Weights of a small GPT-style language model, trained from scratch on English Wikipedia: MLP 704 SwiGLU, rotary positions.
Each number is 500 + 25 x the weight over the matrix's rms, rounded and kept within 0 to 999. Layers, rows and columns count from 0. Numbers have three digits each.

# layer 3 MLP down (transposed), 704x256, rms 0.126, rows 104-175, columns 64-127
504494496477476489508514477497528511492510496516502486554498477492540525513488499511499487505448489519524511452489467525492499503510504499535484445499516515477499419466525532519476496539521481
520440530483502501572543528494469489520543507506507496485485489495508500482487504502466466488516451477495484509494499501516441492542483492502548483532492496485485502502509553529499523495547540
512496522493503465502494498557510491476465519515473546506489488521459508520540534490565486513535472484494526473481464496483537536497493490532535495490463479508526469494515484474486550499506492
496491550440445502522523517509484512530479456502504509491503468477514490475503504524493545491482500514502520490493473466468468509477538470524477535475494545499470491491483462458477492491498497
524488508451499480523497481500469468474517499524509505478491570535473496503483454550494494461541491496492533470521507516454475456532470515543488513453464482557544485486555518527512450458529527
469488552498501485504516538544462487484501501498477492491518506461512496533483494494499543523484490481469471486476489510461501460559492488492491519515475536499528504459497495491511468497509481
483492541473507519520524478506477478493431514510474463500510490513472480513550512461490484559514517522528512515483495489500491489510449486524512518469522524504523500499472485460532549532492511
530447497521514539487513531472472490559483514491544497503487497500467497535490500517471468496484481523476490518483497517474494473501533470481530544473520483476526510501523506447487544507507498
506493495491509497513506490508495511499474494480506527482502544509510482497477475509541517483537504474502483512527516539477510470498464501503423534523474460480525500476484513523527523416501492
466501526510495495518427498445510505475470503489504514516528519505519467505460466528495515510519471507515535503454490479494514489490447482536527478522525472503500504520473495525538522477467483
497481462514523465511483506504496482457505496566474487501522503499511472482514469490509505504495476538498462496495520490515509484483542506470468526466498479547530500512533482481522488498519530
505524487509468502487523518538531499537514547543503477528444536495493531466516505434489438460519496483520464511526505488494520497465541504493464522494486512503497520503474480531506500456506543
493510497471565516496536497494488498476519502506482468544496528486522509477513475494544466438512509493488523488557514506515518499485492471491530507477489467485463519485507496502496533500474496
505499468495460559521538528578504562484515553483539466506525478462462530491528516510487478483475476485466503542434506520495511451494503518486481476502515513497472542526514507531527484492543517
495465510457492554513484517483512530479474480531504494520502487519476509487423474516520509507527521509484550509507512509511444531509486474483522507475481541470523515532488473515467495492514473
478508507473484515507462476481491471520469483503511506484503476462506475461535470540511509474487461525511510482504512509495474531487498503480474502524512456468515521477520501460453521495527521
514497510453500545512508508458487482541549488482502491500508486507496521500495508543487508520469450467418473520527539504478527525496502500501585515486515504505493510522476498507507513535509485
538520519521524507506460533522482528484515502496479519476472468516505513532501457569509543528499475464471458505470495504508544502485475515488497503456506480475492516499487449434485460509482489
477499506480478459506476478525512555502517545498524551476514542528468480492490463521547491489522497507508538498493475475526516516496514485521493557539499491497441475489556483489508490529535499
526521514488480490468516442476494523478471530484526513455497502494539474503471503511452485535512493457494501494528508503467482489489519480509507496479478500508526477489499441492476525455530493
497514477512523455516503509488450506487500513514477488523519459486492528510491536508511535460490526475480507527500497488494525500517512455492520500525490487496487502491473461535515496466482494
462499529543510529511520502503484489526487527465539517516471460525469517505558463479535517565487483517513541528503510503514489506486523511480465549522493538523529521510477497484549459498512528
461541491500506467475508518510459530535508451475586467447522504522492447509510474564454519501543534505507467460445471536532488522450510520519499532551462452525492538515480499493553547506443481
481488498461508492527515534512488507526480489511477537516474483478524493488531484514495533495447508497510485493471531469484505493503526509501466472513488485483516490494475549500499527487487522
529527533520492516511490485490508522486489472464537504523471490500533492493533493492559460482506468546527532529501469488524503486548480493530531492538511537513524528537490488463493497462513505
526490508489507501501492504494517513499455450441547496487485469471483501483516492506546523542489521520505499515520500517501497479462518504494507540535501530492543497532493516472471494469521525
486497497537535523522492508485499491483481522527524459509490523509508486503463508497500506517511529522482502499483544488522452522504494519480466523518509502516538517509526501468487479501453527
512478500475511465504481513491499511493506514489528502526476500511484532508495501560505473491463542513463528456519432466537525499490492517514511514546509479491524502466512457478547503465513476
531499475524527489503465486493464535526487474516516460490506523464524531463488515514472463515513503515481506462493514521498532508454524485476475481486522546499487521486474508527459559473492518
554483454477499491533532501518481563528508462484461536519530502526566523536510499545533491518469481489476502503498461464495540528541461521463474493485510495563485509537476552496551506491485518
516499511515510523503507520480507475456506511485507468461520481464574454527465486498468487496502543457496519566501528453488475498515518473535492485523515483493531525513490469522530503483457493
502457520549516502494466467518526489523545494530504486433501510501469499564476496526519530502471498533494539528521539482534500479535470493495510501491523517477480510529477527496463596474512496
533470536520534458502535552529489512457458506500497522517512527468493487513540483489517483484508503503478496490504493473531512488487548452480548463492458497502518480492523470478498488490499489
502508463504470508479500505473487545516499500516501505507476487501479500491472526502507533480516476501521487498529491520470485498547560510488549554524505461521489497516468521469494540493517474
478521520445503470487490518553481494528501492518477502500472498489482507494457499500468527514503513531523506524458473487542496508532491513529504511507523512530491504515484467486466501521479468
487501485512484522484476504535500497517489497505527538513521486484508480502479493501475510498524474539482543509465496489475550521483530507500535458468495498485496492494490485510504532502488510
537495493464529528518477478448502508462457490455495513500521463478510478500484525470503502504480513527521488494505511503451499493502505508490524486475470522536504528501471534549550515490508530
474502450462511525492508509483507524536464494509574450489524532486483479520527501498485511502486453507481518498470474521440519458431521493543505480515512473466525505490523461505531507491474498
520511516489496524520469486483508501535496498492564470471467516507489521496511464477514506487525473482519498471474496459533515483531539515527492499501513522510487517497488489505515500498483490
469501480503495493539531493527545497506442492485489511489490509480541514525516504481532530497502488544487508470499495469551521528505504501474508469526525511508472502470481472539520537541503476
491491460448486522490507491486477511472491516480507457483529543524501547500531477497499533531469526502467497505498492495533493462497509443541520496461511518496464529488485550464507478493511503
494552491480466517522463515466520451506472491495522485516502507475456468521487487445510513510459509490489472492486527512492481449482484526488508520535530524481477437452494541518482490515493473
500502447539502493518536578505499503519503474498498491504476517478516536481500500473478514506516491512489479528461468490522482519520524509515498516493498462508464508517544487531497497530435524
490488512498507519477472513486466532534491465469526483514472488458491489508525483525489513487492460497501507523488490499497524524437539503520522468518530484503500488469522483539526536510492508
490503535479487516503444474505531469480505475487523466449491489502486541503502502510493538513520485519532463497505453471459496509491494515523464478512480502520503498499489489509501513488489495
505536517450540489495510515537520476482508501500525535462532504507503538478489474493540471500498471451508524457536464491511542519507497518523445496471496488497499493492485483448491519508517526
542483500494521552500495493561522477485488513510525481482466543528499480516480528550466516525517477540527501469513541490518509526492487515485516503517502473536538500505488502536491527533488481
505538455448475514543466512495484529458533463467492490487497493494540502475509527485491507559535495515454507458532573505497488482521513546533502484482502520490472540463484453511538450540430539
484483476494478500481527532533511481508490501516498504507478486536483515480492466460487513500541482485465530489495470496546516460500496481551441519506476507445532538543521494481508527501505524
490501511473524446487528487500467508513533476436489473537537503482524535469506502501556493518521542530520496514503509526470514455514492453471535497476508446526485521470450494516519438485507505
521523521481516498502489513458516568512506474506509506536541461486512417515516558493497494499474505515506533530518505491511492496507503459517499489486539502535493480495518495478505503454517503
430533451512504488478482499512486508510479544523455493507495527497506500510483494505485495509469521523449526462514544462522565523511416466504484497506508508483432509514435511577483521498491557
516512554530527497509468469516474516522511545482470465478504461553502495475510464480529534461511527504516513509467533455505537499494500476493433518498507502520555510499565504550532468528498496
514492449461492527504505488540494522507529463507451476469466564509507519497494525487495526536470491511584489506484522486491469478508527508508453503518423505517494478514472504539463489508464557
533489483465500505517475514535527484498524505502437481469525493507507510526473507491480466478523528523505508443521507465513524513479483527515524504461486549502492544520562505547508504427540451
573498499476460553495487550459484531535535503535518456535528503499526505491464540543505528476487510503494484522445485489508518524539485507495492479529510494473506509492482477462480512541495519
476515520474510513518499485485485503481475515549503525481513548495518491497576464495468523485484537538504513483478514462485460428477480468507528569514487502520508519512505501481533504582495517
558505503495549488509460517496524480506567491452555443441500511511509498529453525471491505489517481497514530516465474486515450499509468511525489520516485462506492479562500504513528497521519492
516487515487414477502498490461500506486453545539490453516478495509455459533517506513478465470548497484509556567499473520509464540504516479499528505460488524513538461499545485474490482507454499
489499512534492472510484516509501451489504517499473494454520507490509481486485498490555538531504491503471478505492499535532516490498500512533476491476490503441481555514528517502495489505498486
505474486526467498510521490505459539504500471501483476501499474485465479466533494517503518447479521519511512511503532507550510510482515514455495500451481500462538523510509492488494495498507472
516527465550531497455497483531534468495502548498518491503496525486481499515523484500490457520486520488496488526500528496508472506514486499499533508500506443517526493537527499497501525513504447
457492455476494448504474472498484481509531482485487482495486527484529508476525508469489553467497536503496467513495507457457519504491485503526505525482496520499545485524516501521461520505504530
504506483522440495481486503499537524475504447532513538505491502498516467500496530513470460507470497482536479495493481477513441470502471541453470521504505494481539468521501539582490489519507507
453469521497490536516508529500475516492509490463510510474528506497498487487527511496489536514502521452518510506509515466465540500545513446511520547478501526511538490495480442487497548544473519
499504562540484514520508486474511500489475510526523460489516490507488503493514505521511485493500422546422510492561485488478467501492480540473504474474534514492501548489519450494488507502495491
507525502494480479474507521540484528485476530530500424524516515502536496485475462499529474502513505524514484462544486516496496483476507495535499487499505506526507489553540481493500519485478514
479497502459487490522482506507535538529504477478523467500503543536527472505494430500507475472466508459496524485484473513451460493507483501507497508530533491511503485472474493497493556459522510
504491486500520492507511488500567489478519529507509514466518526479521484511493474475528520495508517484508466528516488527501501493485492468491477493489490475522497524500525529488509491493521523
536530492493470542491484505549540542481519449517569499519506519479532525513511525463515489494489487464527543473513501509501462527522493486489523489536499489512545511513518479517517507447496495
522491509499508476538528503492472513471513517561499475505521482493525499480523488507511485493556515495483540477513490472533510520535472504522518473478503551511482521529535490488495498482476546
508503519514496498499489498524545518533481515511502498479500477524531529489572503510488498488531500545519480499552530443495561551476515552504486511489505523488447477539483506502506469529481479
# layer 3 MLP gate, 704x256, rms 0.139, rows 105-175, columns 64-127
470462502493505514494473509550515489484459515487525465522512497496505446493505494482477499511516506520504508524526450539477486461522502523499553536495510507448567483508491492541401513506541508
510506517494480514469461505470480505507568535487487458512486519471509522579462502491521472456501445517501505502498491519540510520516527482515544502473462526478505453497512439526458522535440466
490525447520525489546512506504491502548429476495478529510491523507520463450496490512492487470491498542511488503512505502506477493518448466453502500503521528523492502440490498468522505523495468
516538488478493509578496537497488470457483513523512519526541502494521513501501495502497504515520472522523559530505500497511460503528476467478521531472520491514512486532522516474508490478522469
480502489498462477535498462539533507469517514511491472526471482530488525562507506523527482527519506504526481476501482504484525503503497509506466487485523512477481483562460509500498537478445489
527499483555494498481491478548512519575481509485498503497516527524495513473495507448492532493487442465517552503497480533478480509513519533498502496475458479505517488492559547517491475482532507
481495498472529525476505500504498506520501504491474464508495527548563488507484504540536515499493506461526498492498450526529487497502481475483503509482446517492478505481503455490509454520492501
538540533510485483501486516468472494526477498504494470468474527516496517498518507528493490510499536478476499521459532472517518527455475497486497483517473456509533492515505494526498523510461531
471502487471483518499475506536500504530485500496479526474453503462512530535530510482480481492508474483517498508530499470502495497489508483545479488508515475478487518451502473506527472515506514
503523527536481508492489514514493523453531513507497565514504510522488418527502476487495522489495483487530544479534504505522490486488506485498487535505482507490498475484451533558545511480438460
552527503488461518568452478493545507508460518510536492484519484545500504461528518520466468473499556504504492536478488481480509496492499477533466530470513498552553526440492490486531493515518504
490489505513462494534505535525516477481525475479484509474466495509506496508487502506517503517477482521502500519485480529472515496491496507530486510528482498480451515498474481510514497483513539
507542515499430495466524476513554484519510575484485522518497507501519545495505470512520482495519485489468500512454495485513477510500513507474492503496500506500523483482498494496550463502512474
513551502487510486494525518539520485488504489483491512481518537494507510489483584506478495485498520492489537522578493525509479491532497503503508476517519467509516443467496508459510493483504458
531486539545463458503531475512483507504472509515484494479480454531519488483501519505465516494533509487490467547507483525522487505518478518546518495468491481501474477516536512487486508510493491
489508464503511458476500478489497493490471501475537505485465475530523499494483479527496514525462498517473493504541523510527520495489505508506525509488544515504472477494520502514471468532499494
515483538489500473504567473498526492468484516472497508457523501550463448545469509520530454448483526516486494514486503524502499468504527476489534506504539526485540484521493489537513525523489517
487480505525476488495458517485495502486496513526526460470500511484473482472504523505522516478470526502493508489505467523490494452518528470486507528484464508493487481496458522485522471495510458
516499521476500489510521501548503480480500465507461485494473511514480484510485477497504508553493507499524514496523487530509519482521559500489483480471509461521487504540513565521479501513478463
486460481459470509484483528486528509516458546526457541469519501479534531498490471501474519485509523515498493468511536474510438496537506530548488499486512507518486489467495497502497508477514515
497501545507515468503482527480473489481474554505488511502493522505472490506443494486530524516525514492499484417507505467550459472495532465489473541511508482524483512511527463473480490507502490
473516539524498492468499507487508508521437503471496489466509508500558496519511491496518478474526523476458467517507479484538527480541502486558488524488497495525442492518543473490498468492546476
500482482502524477522532536500482482499455524442522520545503491496519497507496570506481474481526499453526526497467513494484473502526519542513532492476544494509524528468513465552501508496526527
515531495456501502514532468526475501513487480492523487492496480546467481448523487512463530472464519457492476532492494518452506454471513494513507526550496513567479494493521536559543493505527497
508561511495530551499487511528508498490521527465508506467487449510496476498516520494474515485461516529512459505455495534499496483491458511469479512486509510449505513524495502482498508460459500
487505488472491484514505479476495469462486489519492573488557508536555495487479487504502509506477530508494462497518512505518556490487522499497460498500493485463538457505516511496497539457484510
538444512508533499507517472511573477526480502478532469572486476488461516500516460461475488515474502464460465530511473522523492458541434527501479534541507489463502500485510471472470524451488478
560484513475499482491510493495527491492497479454516511491540484542497489455531494495510491514504468508541546488496510492506559514505482499512503518523460554484493512482501525553484508535511446
525457486483494509556553500466519486495502500482498532513531496524498497510489505494465456522468517473480485542524436526480510483533482514468551490461463510464511467501523535500471485549465495
491496480495542545515544500498491441491530497483488497472502467499482480489525509483469483507467552492500507464522483498494499486530514481460534490534442497502537508515512542448520518480472475
469493520467459537525487447527491482509526487533527490507493513545507501534498522457513520504480509505492471511495496523559466508503479525525533471498546548474483524488494550505478498444490470
506498547539499507532511517471486522513480522473479527496502553501524502502491512510538447497468501481491511472515507453531465475477471469512502481468498546545546445510515461517487524477468464
467514511485514473492519500514494463520481466491497449466530493455519465522528462479519536550492502499508511528522538527475548538525473501475515483468527484485468498501461509495459470522537513
510479520516485485490488516484492477518523524487533495480487482504506503486502478497471484505485514525512536518463514516498497439503486481504469493516513489524498506527491533503472459481481497
526503527500514518551506527499550487522550507516495488494496541503515512466502473518483497487508524464531516529499481573516478502505488492514491492472472508493507498501519520530469523459523543
474514486500491490488478499487467501487552540518503476484542535440508485492443495515471528475483498459519482487476507471479515510503482510540478532523480506469500490490460477506454486533543493
538526486498481465503492478486522479456485529504530542467517482510497505519524518508521500430504547441526497482505511479492487495538504501499525508509477513513474473465517464480456491484557515
483501511516490451490486456499497501497493485518511521538523485481518512506492507486511486476502524540479491503506462509551515501492471499498547511502468546520466474542494476527519512530517478
498490514495514518487505540545474480477508516471538490518466531500464479516515495517495473517515489536457530503487535507553497500480497550535467526505518497511510506511493473532484502502499536
480507502533511476505491528507492472502503486505481506458479461524493459535468496467510499452490476496507515503495491505498512550477515474490478546523499528484556546484522528512530496497484506
510481558478529543520501487480484479480527523530521476500512511515449482493509499469498532513495512486504470537480490500535513446511480554496459483563510455492478529473518461509535492524513529
509492555498513550518465475512526435460557463474514492520474524488484448507502511512490516546481498516469496506497524563488486504472490515504581511475499503471492485520499478518524505513482524
481534502481484503486467484515466471509474527504523488531504514499487515501474453527504482526509489482468525497494487533516493484496493480508468508523487524460521468490506501507485513472469460
476508485489477568510513544469510522440508516516501504490483467532508489498490502525496512467503515470498506567504502487541533501491489506498467563495501511513505540477517504489504492476494473
495492508461485489480544518480522515522484490528484504510514529511492500488501476520501493481490477506477462503528495487510484520499539485466476478518514543519490537490471510480512487519516511
512500431535460468496518505483520474532494540512536474529547484508513512498565465512504492506445521487538524495513518503515478500515505492514477523492532513476481507461533525509472512474501463
528528486517502483492526517496508498521491461466545514512517490572523517500470466485480511510475496476509513522513475523514488462514498491494493493470457483491530543496526520503503449517449526
483550451517508472482490556492487546505546509523477505481474534499493464506455474497479487508512509504532531512500564518464481492518530567497500501514500466497499537477456563502539449464524470
524518495480488488514487509512485487496477522513556543509503530504487538471505520497487496492517496503496493499493487459525520517504515435491484461552429529494505518503501524502512484499516473
471506485485459477531508513509535516480521502470543525525506497479460495467484515520505491493497544503473503527512486501456469497499536444534493489518502459508536486468516488476511488527473507
526476494518497481456458531496505512506476483508534532549459465505484503464529478475497512486475484443495527515487491502509507503473519481506507501529504488488530510529500523539505510496469487
491514487517532490522551490544506534455515534498506485510471497502533491469510547514495515512479526505517540498507529487515488504493495541490481492483500507456491488479473557501496505511492519
485511530485491433490497487521558450475487493470553497546544506516505471475484485485486515521490518523496493488529507497472463508541498493488492530531515497508526498506479453482509541507485468
480479535501526526514514542486503513479520518495480522452488414497538509467457469511514533465529534479546511483512466507518546474523496533495520499454449543491530502488504514478505477539505503
549460475408471482520501504436460441481559505486482514465501489446492531519499513507514501536522518478524530508518483482511520500510460467474488515441484504513518520508464543507515513520524465
503521495472526497474475494484457553446477534571492438521482496464534495518490513518494513503503497547502505536490504455527499479505480492456501527522482476493479518479463487526506550519528475
514502504455483552497523539499483562481515541477499505528459453446512513500457535476468496471485498504483503483528465547526506504483482519490519493491455446503489481520487503535455496506490515
516521509500481477473487507514493514524475484493483493471532454527509470497525512519487512522481522487511539509494500506529516569467502475524517541523518555523484486536461444465523541483499468
455486542432496518474471498518530514510515496499490526503479488545515500505477446472472476521510522519540485469483483480467488503476504496479523509484487515462530471534445489422469517477505464
488496499484508457483496524506483499446479477489525522496473500473515541480504514511468461460485517513480498552470526480514530480502464498515481461501535528524515489520524495507501491509516443
478503481493527517555502478504542422495490540529515486499492505527482538471469510479489500500493520490528515523501533519538489478530518519463519535491469484492523478497536498522492461582469470
510483511503484505530499507497502487514476466505479488545492519509487510492492483554481501523487539472491546464517453537482468491502503503507514503530448538496535495496495498494520504508513509
474491498515466506497518542477475499465473511514499504479556551491433482504461488517488523460514488506470505468438464445501525527497490483502491495480504480489478475481483508483502524488504512
492530499514476498513518526510520523497483546481511534503518485471506515515502534439453506496512508515498514507510452513512451474540485510526523563542462534485518473504494522492520508498517497
478553490427513476484467501490498524515503513493461501486452524530480482498492496533488506496520514470498481529484508532491501504490516433501502510548539491488499458483489482533519512493487466
481530529455514515489521488513498508519525502480531548508508511517489512473519495520451466472504528474474520499511515478436510523523493484534525541470468519515461498483486482503482535513484506
519520447480475489520527519500461488498511455483496497459477500497500525508462505525482418477512489531535476472495509495476483486506495471490501520485541478513513478513482480509494523505493466
490488491515494451469521472499519532469519499491538474529505520493491542543507480509465512491541470468511510539488514547505483494498430513514541557487492537472463533522525480462527553503494514
499487498511524524475512496464504488446489516509469473505490527549498469484526501493526488503507538499480562505498501503544473466525443479530512513532461484530474486521501500498468475467503505
489540514463502492512484499542516501511529492514496470550491475527505486518479521536521514499532451494481523527526474509537519535466525497440482518489537465483541522516520519528520492482492501
526506459483524514489455521482504474506494485513541468493509485503476479449538496492449483519518530477500494475517498481453552524477496499480514446494535461483512509472482472539511500517537489
# layer 3 MLP up, 704x256, rms 0.141, rows 105-175, columns 64-127
492494490480496548536545461502462508496539532480515464488509467471469525513486472491505522531527492543493521492459502492531476502519487539502466516533501467500515524492481494490507529473508505
481518472471505514466499496553499509507497476458495467476452485501499511498498494500511505544502482520525495485454514485491491501524518500502535496546503487550506527504500494512476510490488507
501514469516512479474490484463487487513518551480490516534469477495479509510506554519497499471490498531509502485467524468484480497518535495534489522479469553474518495486510497495530500496527498
510486493473525474496507474528489485522505542497549525481493504517475544498512508500481445480534444495484526528513489550442463513510503531503498513465511496517505499472498473513504466490519484
488503518499486531498513508485503518495510471532482488456487495491475489500533546499530487470506495484499508464462518522504492508526504489496501503483517509514487503518515528527487483502465471
507474516489510487531545504509477550493510477512515483483431479496466500526539506509514424501493506466500542528519532488497482515430501504468510511470510487477527516519493500493483477474477511
477482497537503527475487519532542508507491480483475452514525474491531490501513539492487492489498509490506526455501437493484488485498523487478506529522470540484473505504526515499461513507555500
475464505506521523545526525513508512474473469506523529522530475472539448499456467482530548540503471506510550507527474500502458461524475481511509529472519497490474493468476544503496510450498493
491462552511500496497492473503507508478520466518536511506466573543464492527481498516507511461527493510514507469473530501470501480541504462482473481511520503539490490514478479514487493473518478
489482503516507530518486456474483512513482503542474511534535534487510519498496486487505485464498439503494567498509456492540527458473539492524469473505487488472503505552446457517544488459502520
507548523487515475485481521482528495513500463514507480480469521493516490512460503524509478459485481503474500488551495521523495505456510507486521475537477516518512440498500499480464474534527476
529506519504522504493525492461486524492457518462514485503531483495501501494505513478492499457518519489494521514472496473502490492535524493472508520513509488523535515479502506504466545512510474
510527471506459487504524516511541478508497538494479498540510484449519470449517506521504512518544495556543480489498490485469501491519502470480478479492521500497467487520455489513513524523518457
477485499500493443490510495477522497493504466503491484512507491519494491490501459457534491507524483501472526498455511468470528490461540500490482503491504536498511514557509478541513500519506504
515474509529462492514518486504520490481523482468471526473542489494525510526492504501511546500546463501476545527502481480467509541479497480468556466499513494499487487523545477498506514533484484
528531505515502472481484476500510514487543485519499557485462504502509508501537523516479501498482501495512517529531523480495494479502489495514485477487510512538478514458516460508547497463484501
511506521509507494488504497486528487494471489501518519501465462476493503553506457533468489506519526482509517468542501463498472506506522540490521514527504516512474495499518514489461480483497532
517476528529560484473558498504496514481475485503473535495489511505485498449475522462503483506514520513507511479490494498515453482527512526534470483508518490511497530495544495539473513498501516
516540468506506481507515471536521575497487523460547536488477474518509526509503519477507520511520480508504500527492490484554486540484464509496502507485493537503522511499468477573479531485534493
502487510457469531473498516476521492516500546487504569489495463492532526530482479520483506500464508514528516543499482452520494525482510467473503516536468509538480498514486528524482492502512532
531545536558466513505515499507513497494486485516515530461512510531474504525470518485542494505510477515507484481507486487499509485514526493477485479492501498543532476501556511497522486503471521
497538510516500496495536483491485491505448485506492441495586488514558459552494493510471518489520556497495447464551516523565501511494520551507507509516456510505473547527490532498515508513474478
510496484474490515508486487516496462560479467515502510502490512440489509518484477444542493483499483520507509499557481507478511543507456467514480540474507515568512528476490493491484522492494524
500558519493459482498520472500515454474526530530480527478481475491532493512486439537507549464471477481518491486496518495450554461487471479479457449507453544520517466510471527491538526497480541
470503554484510521519479519520503541519511514467455474514457519507497502482559518557491520482460523513504488497452523542539505481495466465529473517515522502472506483536486523446489508462481497
501481510521488515518493457514515485505507465491525509486479488543506492512493472450539458510497516528481511522509516485544494501536475494492494499480444474490498518494523481491499497497493581
513531489521488479529530467504515481485497529522545539543503543497513485486459468514485528459480526477498478476493548503560500493496426542529457484458572494486515513520528463487532526513502484
506501509500532561510510477526482479503530515503460521526490477467480488510505502545505497501466528498491487479512484465545497472487438534518484506457483519495500451460517472510533520516500518
458522476458538495457507536469480503465489497523528507471504482501508492455480537469492480578475499512480506525480483474483483489528484483468443551496524537478495508520492491479459476487526505
462504487480527490501450505497486517514533501485476489498582539459485521542512483526483495537502499474511492522526461454510486491525500500459486489527497453500490511513548504477495515506495523
501506525521485526512547476532512497511557543460462473460527501525509502532503497468507474477499490504432550539514495464580490471537495478562523466473539472468446489520494474442524495486507551
530477522470451497441533507492471477477462530487510502476519522465482518510498505548520474472491544464508499503549490493458548529489469538517500454535507550525488516469450514498491510494504493
498512488513494488496511514517520550514540504498449508508491522473511508512508480516493480489520505500466539567505531494516535508484467481524526510493507521520480489493476524524495521486517594
558494454486481491491496514522494456490506455540534517506545510530484487491499528505496487524539513473495507477496491518497485503521486480556504496519509513510475519498476540510499501490571467
499503490485495522526504506487538485533504492512508503488513516505514458510514504545503481498528511517511501484494487501498473504525503453542483484477509493517503465512496531493496505486526534
513467514477474495485504508507467518486473524486517481488529542459499495494509524487469504464508476524482518512459488510520480479504523480506520514524490473522512501497496533524501485467468536
543500469531480537489476494488487500421532515511483513508531561515498484522542515507524505482497489496498508493474510478515486521552488526493537512484491489486489478475540487479480491511496484
517525477492502495517454492515463520510500537474527450479461485522510515500488455476495502506499477496498513484448534487518535510564503480498488512545536507473552504484532480503490447500511504
501484554493512476508452484440486482511492525508507488506534488520510488512493519488507524491462497543507465481476483502499498500482520514553461519501507521522505473470483528515477473472521531
487504504498507503473552456493520500501511452469504503488531515493463521484522503527468519509514491483487486524453535520515535435518493484489531463497518485491490495496478493517461484493500545
489491503484499543511494508443456502511515497499462482500488485505467503431485498484511507480484529492505502481488474513464526463457527502480525431506473495496517501532526493480504476537517495
463491484484491498500523503498485479526436487527484482477518461531503544516456509503476472462487518464503536504443561508514537495461491487494487513515465500502503478485480566491534454492475490
478473462495523502500515492534501483525513468546499501520533526494506472496485504503518490527491484521463454487512497531495565486489540477509514505482499535516499533467479454474506459490512518
453487487529520491557512466523449481506503519457486517547507508496491495520441505511483481475492480527527484497473531512475484492472469513492511538541493500477485526520551468528484513508504496
524526496490510514487475499543505481487500538496524494462483487490500479505485492475522521531504494483532529493479506521492552490474466521529485518494521482511516477529545533551479473468506472
487464463466422537520499479498466471485511475522544518540512508510503482457500511484495529498492510548506490504536523444517455499463480536453540525468528527484595542492491507496528508491534468
517506497526463498558518515523508486476547463511521513554484483512543471543497490555520467513506466510448515490499519513514485466456523475489457466527502516514469476444472499523525506544467491
517478518509515539516508507487493499502487489467525508473544487479499517523512521491508465490445455507491517476498481500522535509532464505473492487510487550521500519531504521491498539501452503
481467519485494510506509500439489491480493449516463460454515470515535508520479481496538509519501480498461526506500493518512474444513463531485463486486567502502522462509528495495493476504488469
525494493480534504495476486492459467511490524495492519496494466471508490514502507444536494475475517473534534518470499444515570509491430503523482491514518525498478500474436513474482484467518502
542522476457521489552547497537478489570462541540522591549495471573486513465494513523433456546532508489525477492537479532536455529463487492492519496511536466510503515493505518495522463524485465
481498505553498453527489500493494535545495479534485477476506497502478509450522510467493504478538458483511491500512553472533492532464494464528476498507471465483504515521454514477516475510476497
494523502487491513493577491537455509503504490478479517505524520498432538513450514536454478445508501532516475543505477485490446526500593511481501506510488512530510500494496508487524484519510528
556473554531498566496481484501498532536472508540508515495479479522475514505477483537492469524499519490480491542516512540482500491515474498514515463503520552482513555478485514486521523509528460
514492526515515504507461480484547500504488512538480446564482474510507513505498506497523513458487537502484545501525456484497492482484536512479500445491523492520501514507492504524542494519462446
504518519478501490487465511514502506442510496545482465492499553532492509540504510502519503486537523551484484510515524477508470480460519489475488536482522501509532486534446512504476523496511546
481570541498497506520478510504498474483508527540468508521470452496474485549479482498481515510520502492515511501515475528543490474504505522513482478482490506472500495512484441508468509494476500
508499483571488491515459519484517499498533493525536532471479490519537509538527472496526530520505534520481528464500473465508450508499500487499484484443491448523520459508520521528480468500478493
525489487506453459525472486505510476524492530494491513526501505483550479465501502484487515518482497513510501556430506493518519525549482488486490509465495487496495498432538477522467486454522500
501473503487492500499559466507492518472485459497526493484449493534488509485544501485508505533523568497491519523508502506506508527507501491497475480497502541494475501494518505487511498488493503
511467516486506504504495464530509444490516518494466523471494487458482459496515526523538532511503509480455559496497481519546486483506533530532504484485480481493490539585499503511465495506491509
483478473488506518480493458506503495506487499512478488503535535515499509525467514518511504481506487509500517496510538485521499511486508483472449525489495495509474498495502505492456483553523513
488471494527503509496468467491512519555506487445473530493499474516529502441502487526481482505453475514507484523478541483447535503477495542561485472495459509498536527519538485522491459477508458
527456493564531544511529531509476507500525463529486465450537528557518499480523512458490472487476480478523492534468491479443516526495526516561519510490487489528521505471506534505465496508497474
532510488500506532537487503520516487496523537517517520470509527529513501487505475509488496504502519515519496495487491471531488533462492559508514506500496498504506527499514552496488471483504507
495491506498508453482493517463453486466496518524507510525463476494490530493531501491493474540453480559467509501478474501497498517465496520513496518491512507501483517499521494501480496494438530
510519491482477473505524461504497418516508514459443519480466513483528579495520507517483445518532472471472487469529541469487492556496485503556523469501476474490537474507469489496523527530513487
507485477467492504538503492467516487550462514490484479502493516487537512486483483541513549505517503497466528547542509509493481490491531505484461492490525491456492461517495497495471501535447483
537497544501496524556541521503517486537499479557525521519503495467494496505457494558500512453512457468486492526462481506463501522477531504494471514488513515525504502504526497507528500495501541
508481448517510465558498536514480529536485510515491499501506494506524520454486503463506524531530496530526527501491530508516480503473514487509511484494510509523516514484507504516450513520526497
488490522504513485494546478517522521512497537520487505492507479522516534491517470533487520438486497550540455485477517505493503474506524503536507518468493514521465478545510540464549520507470506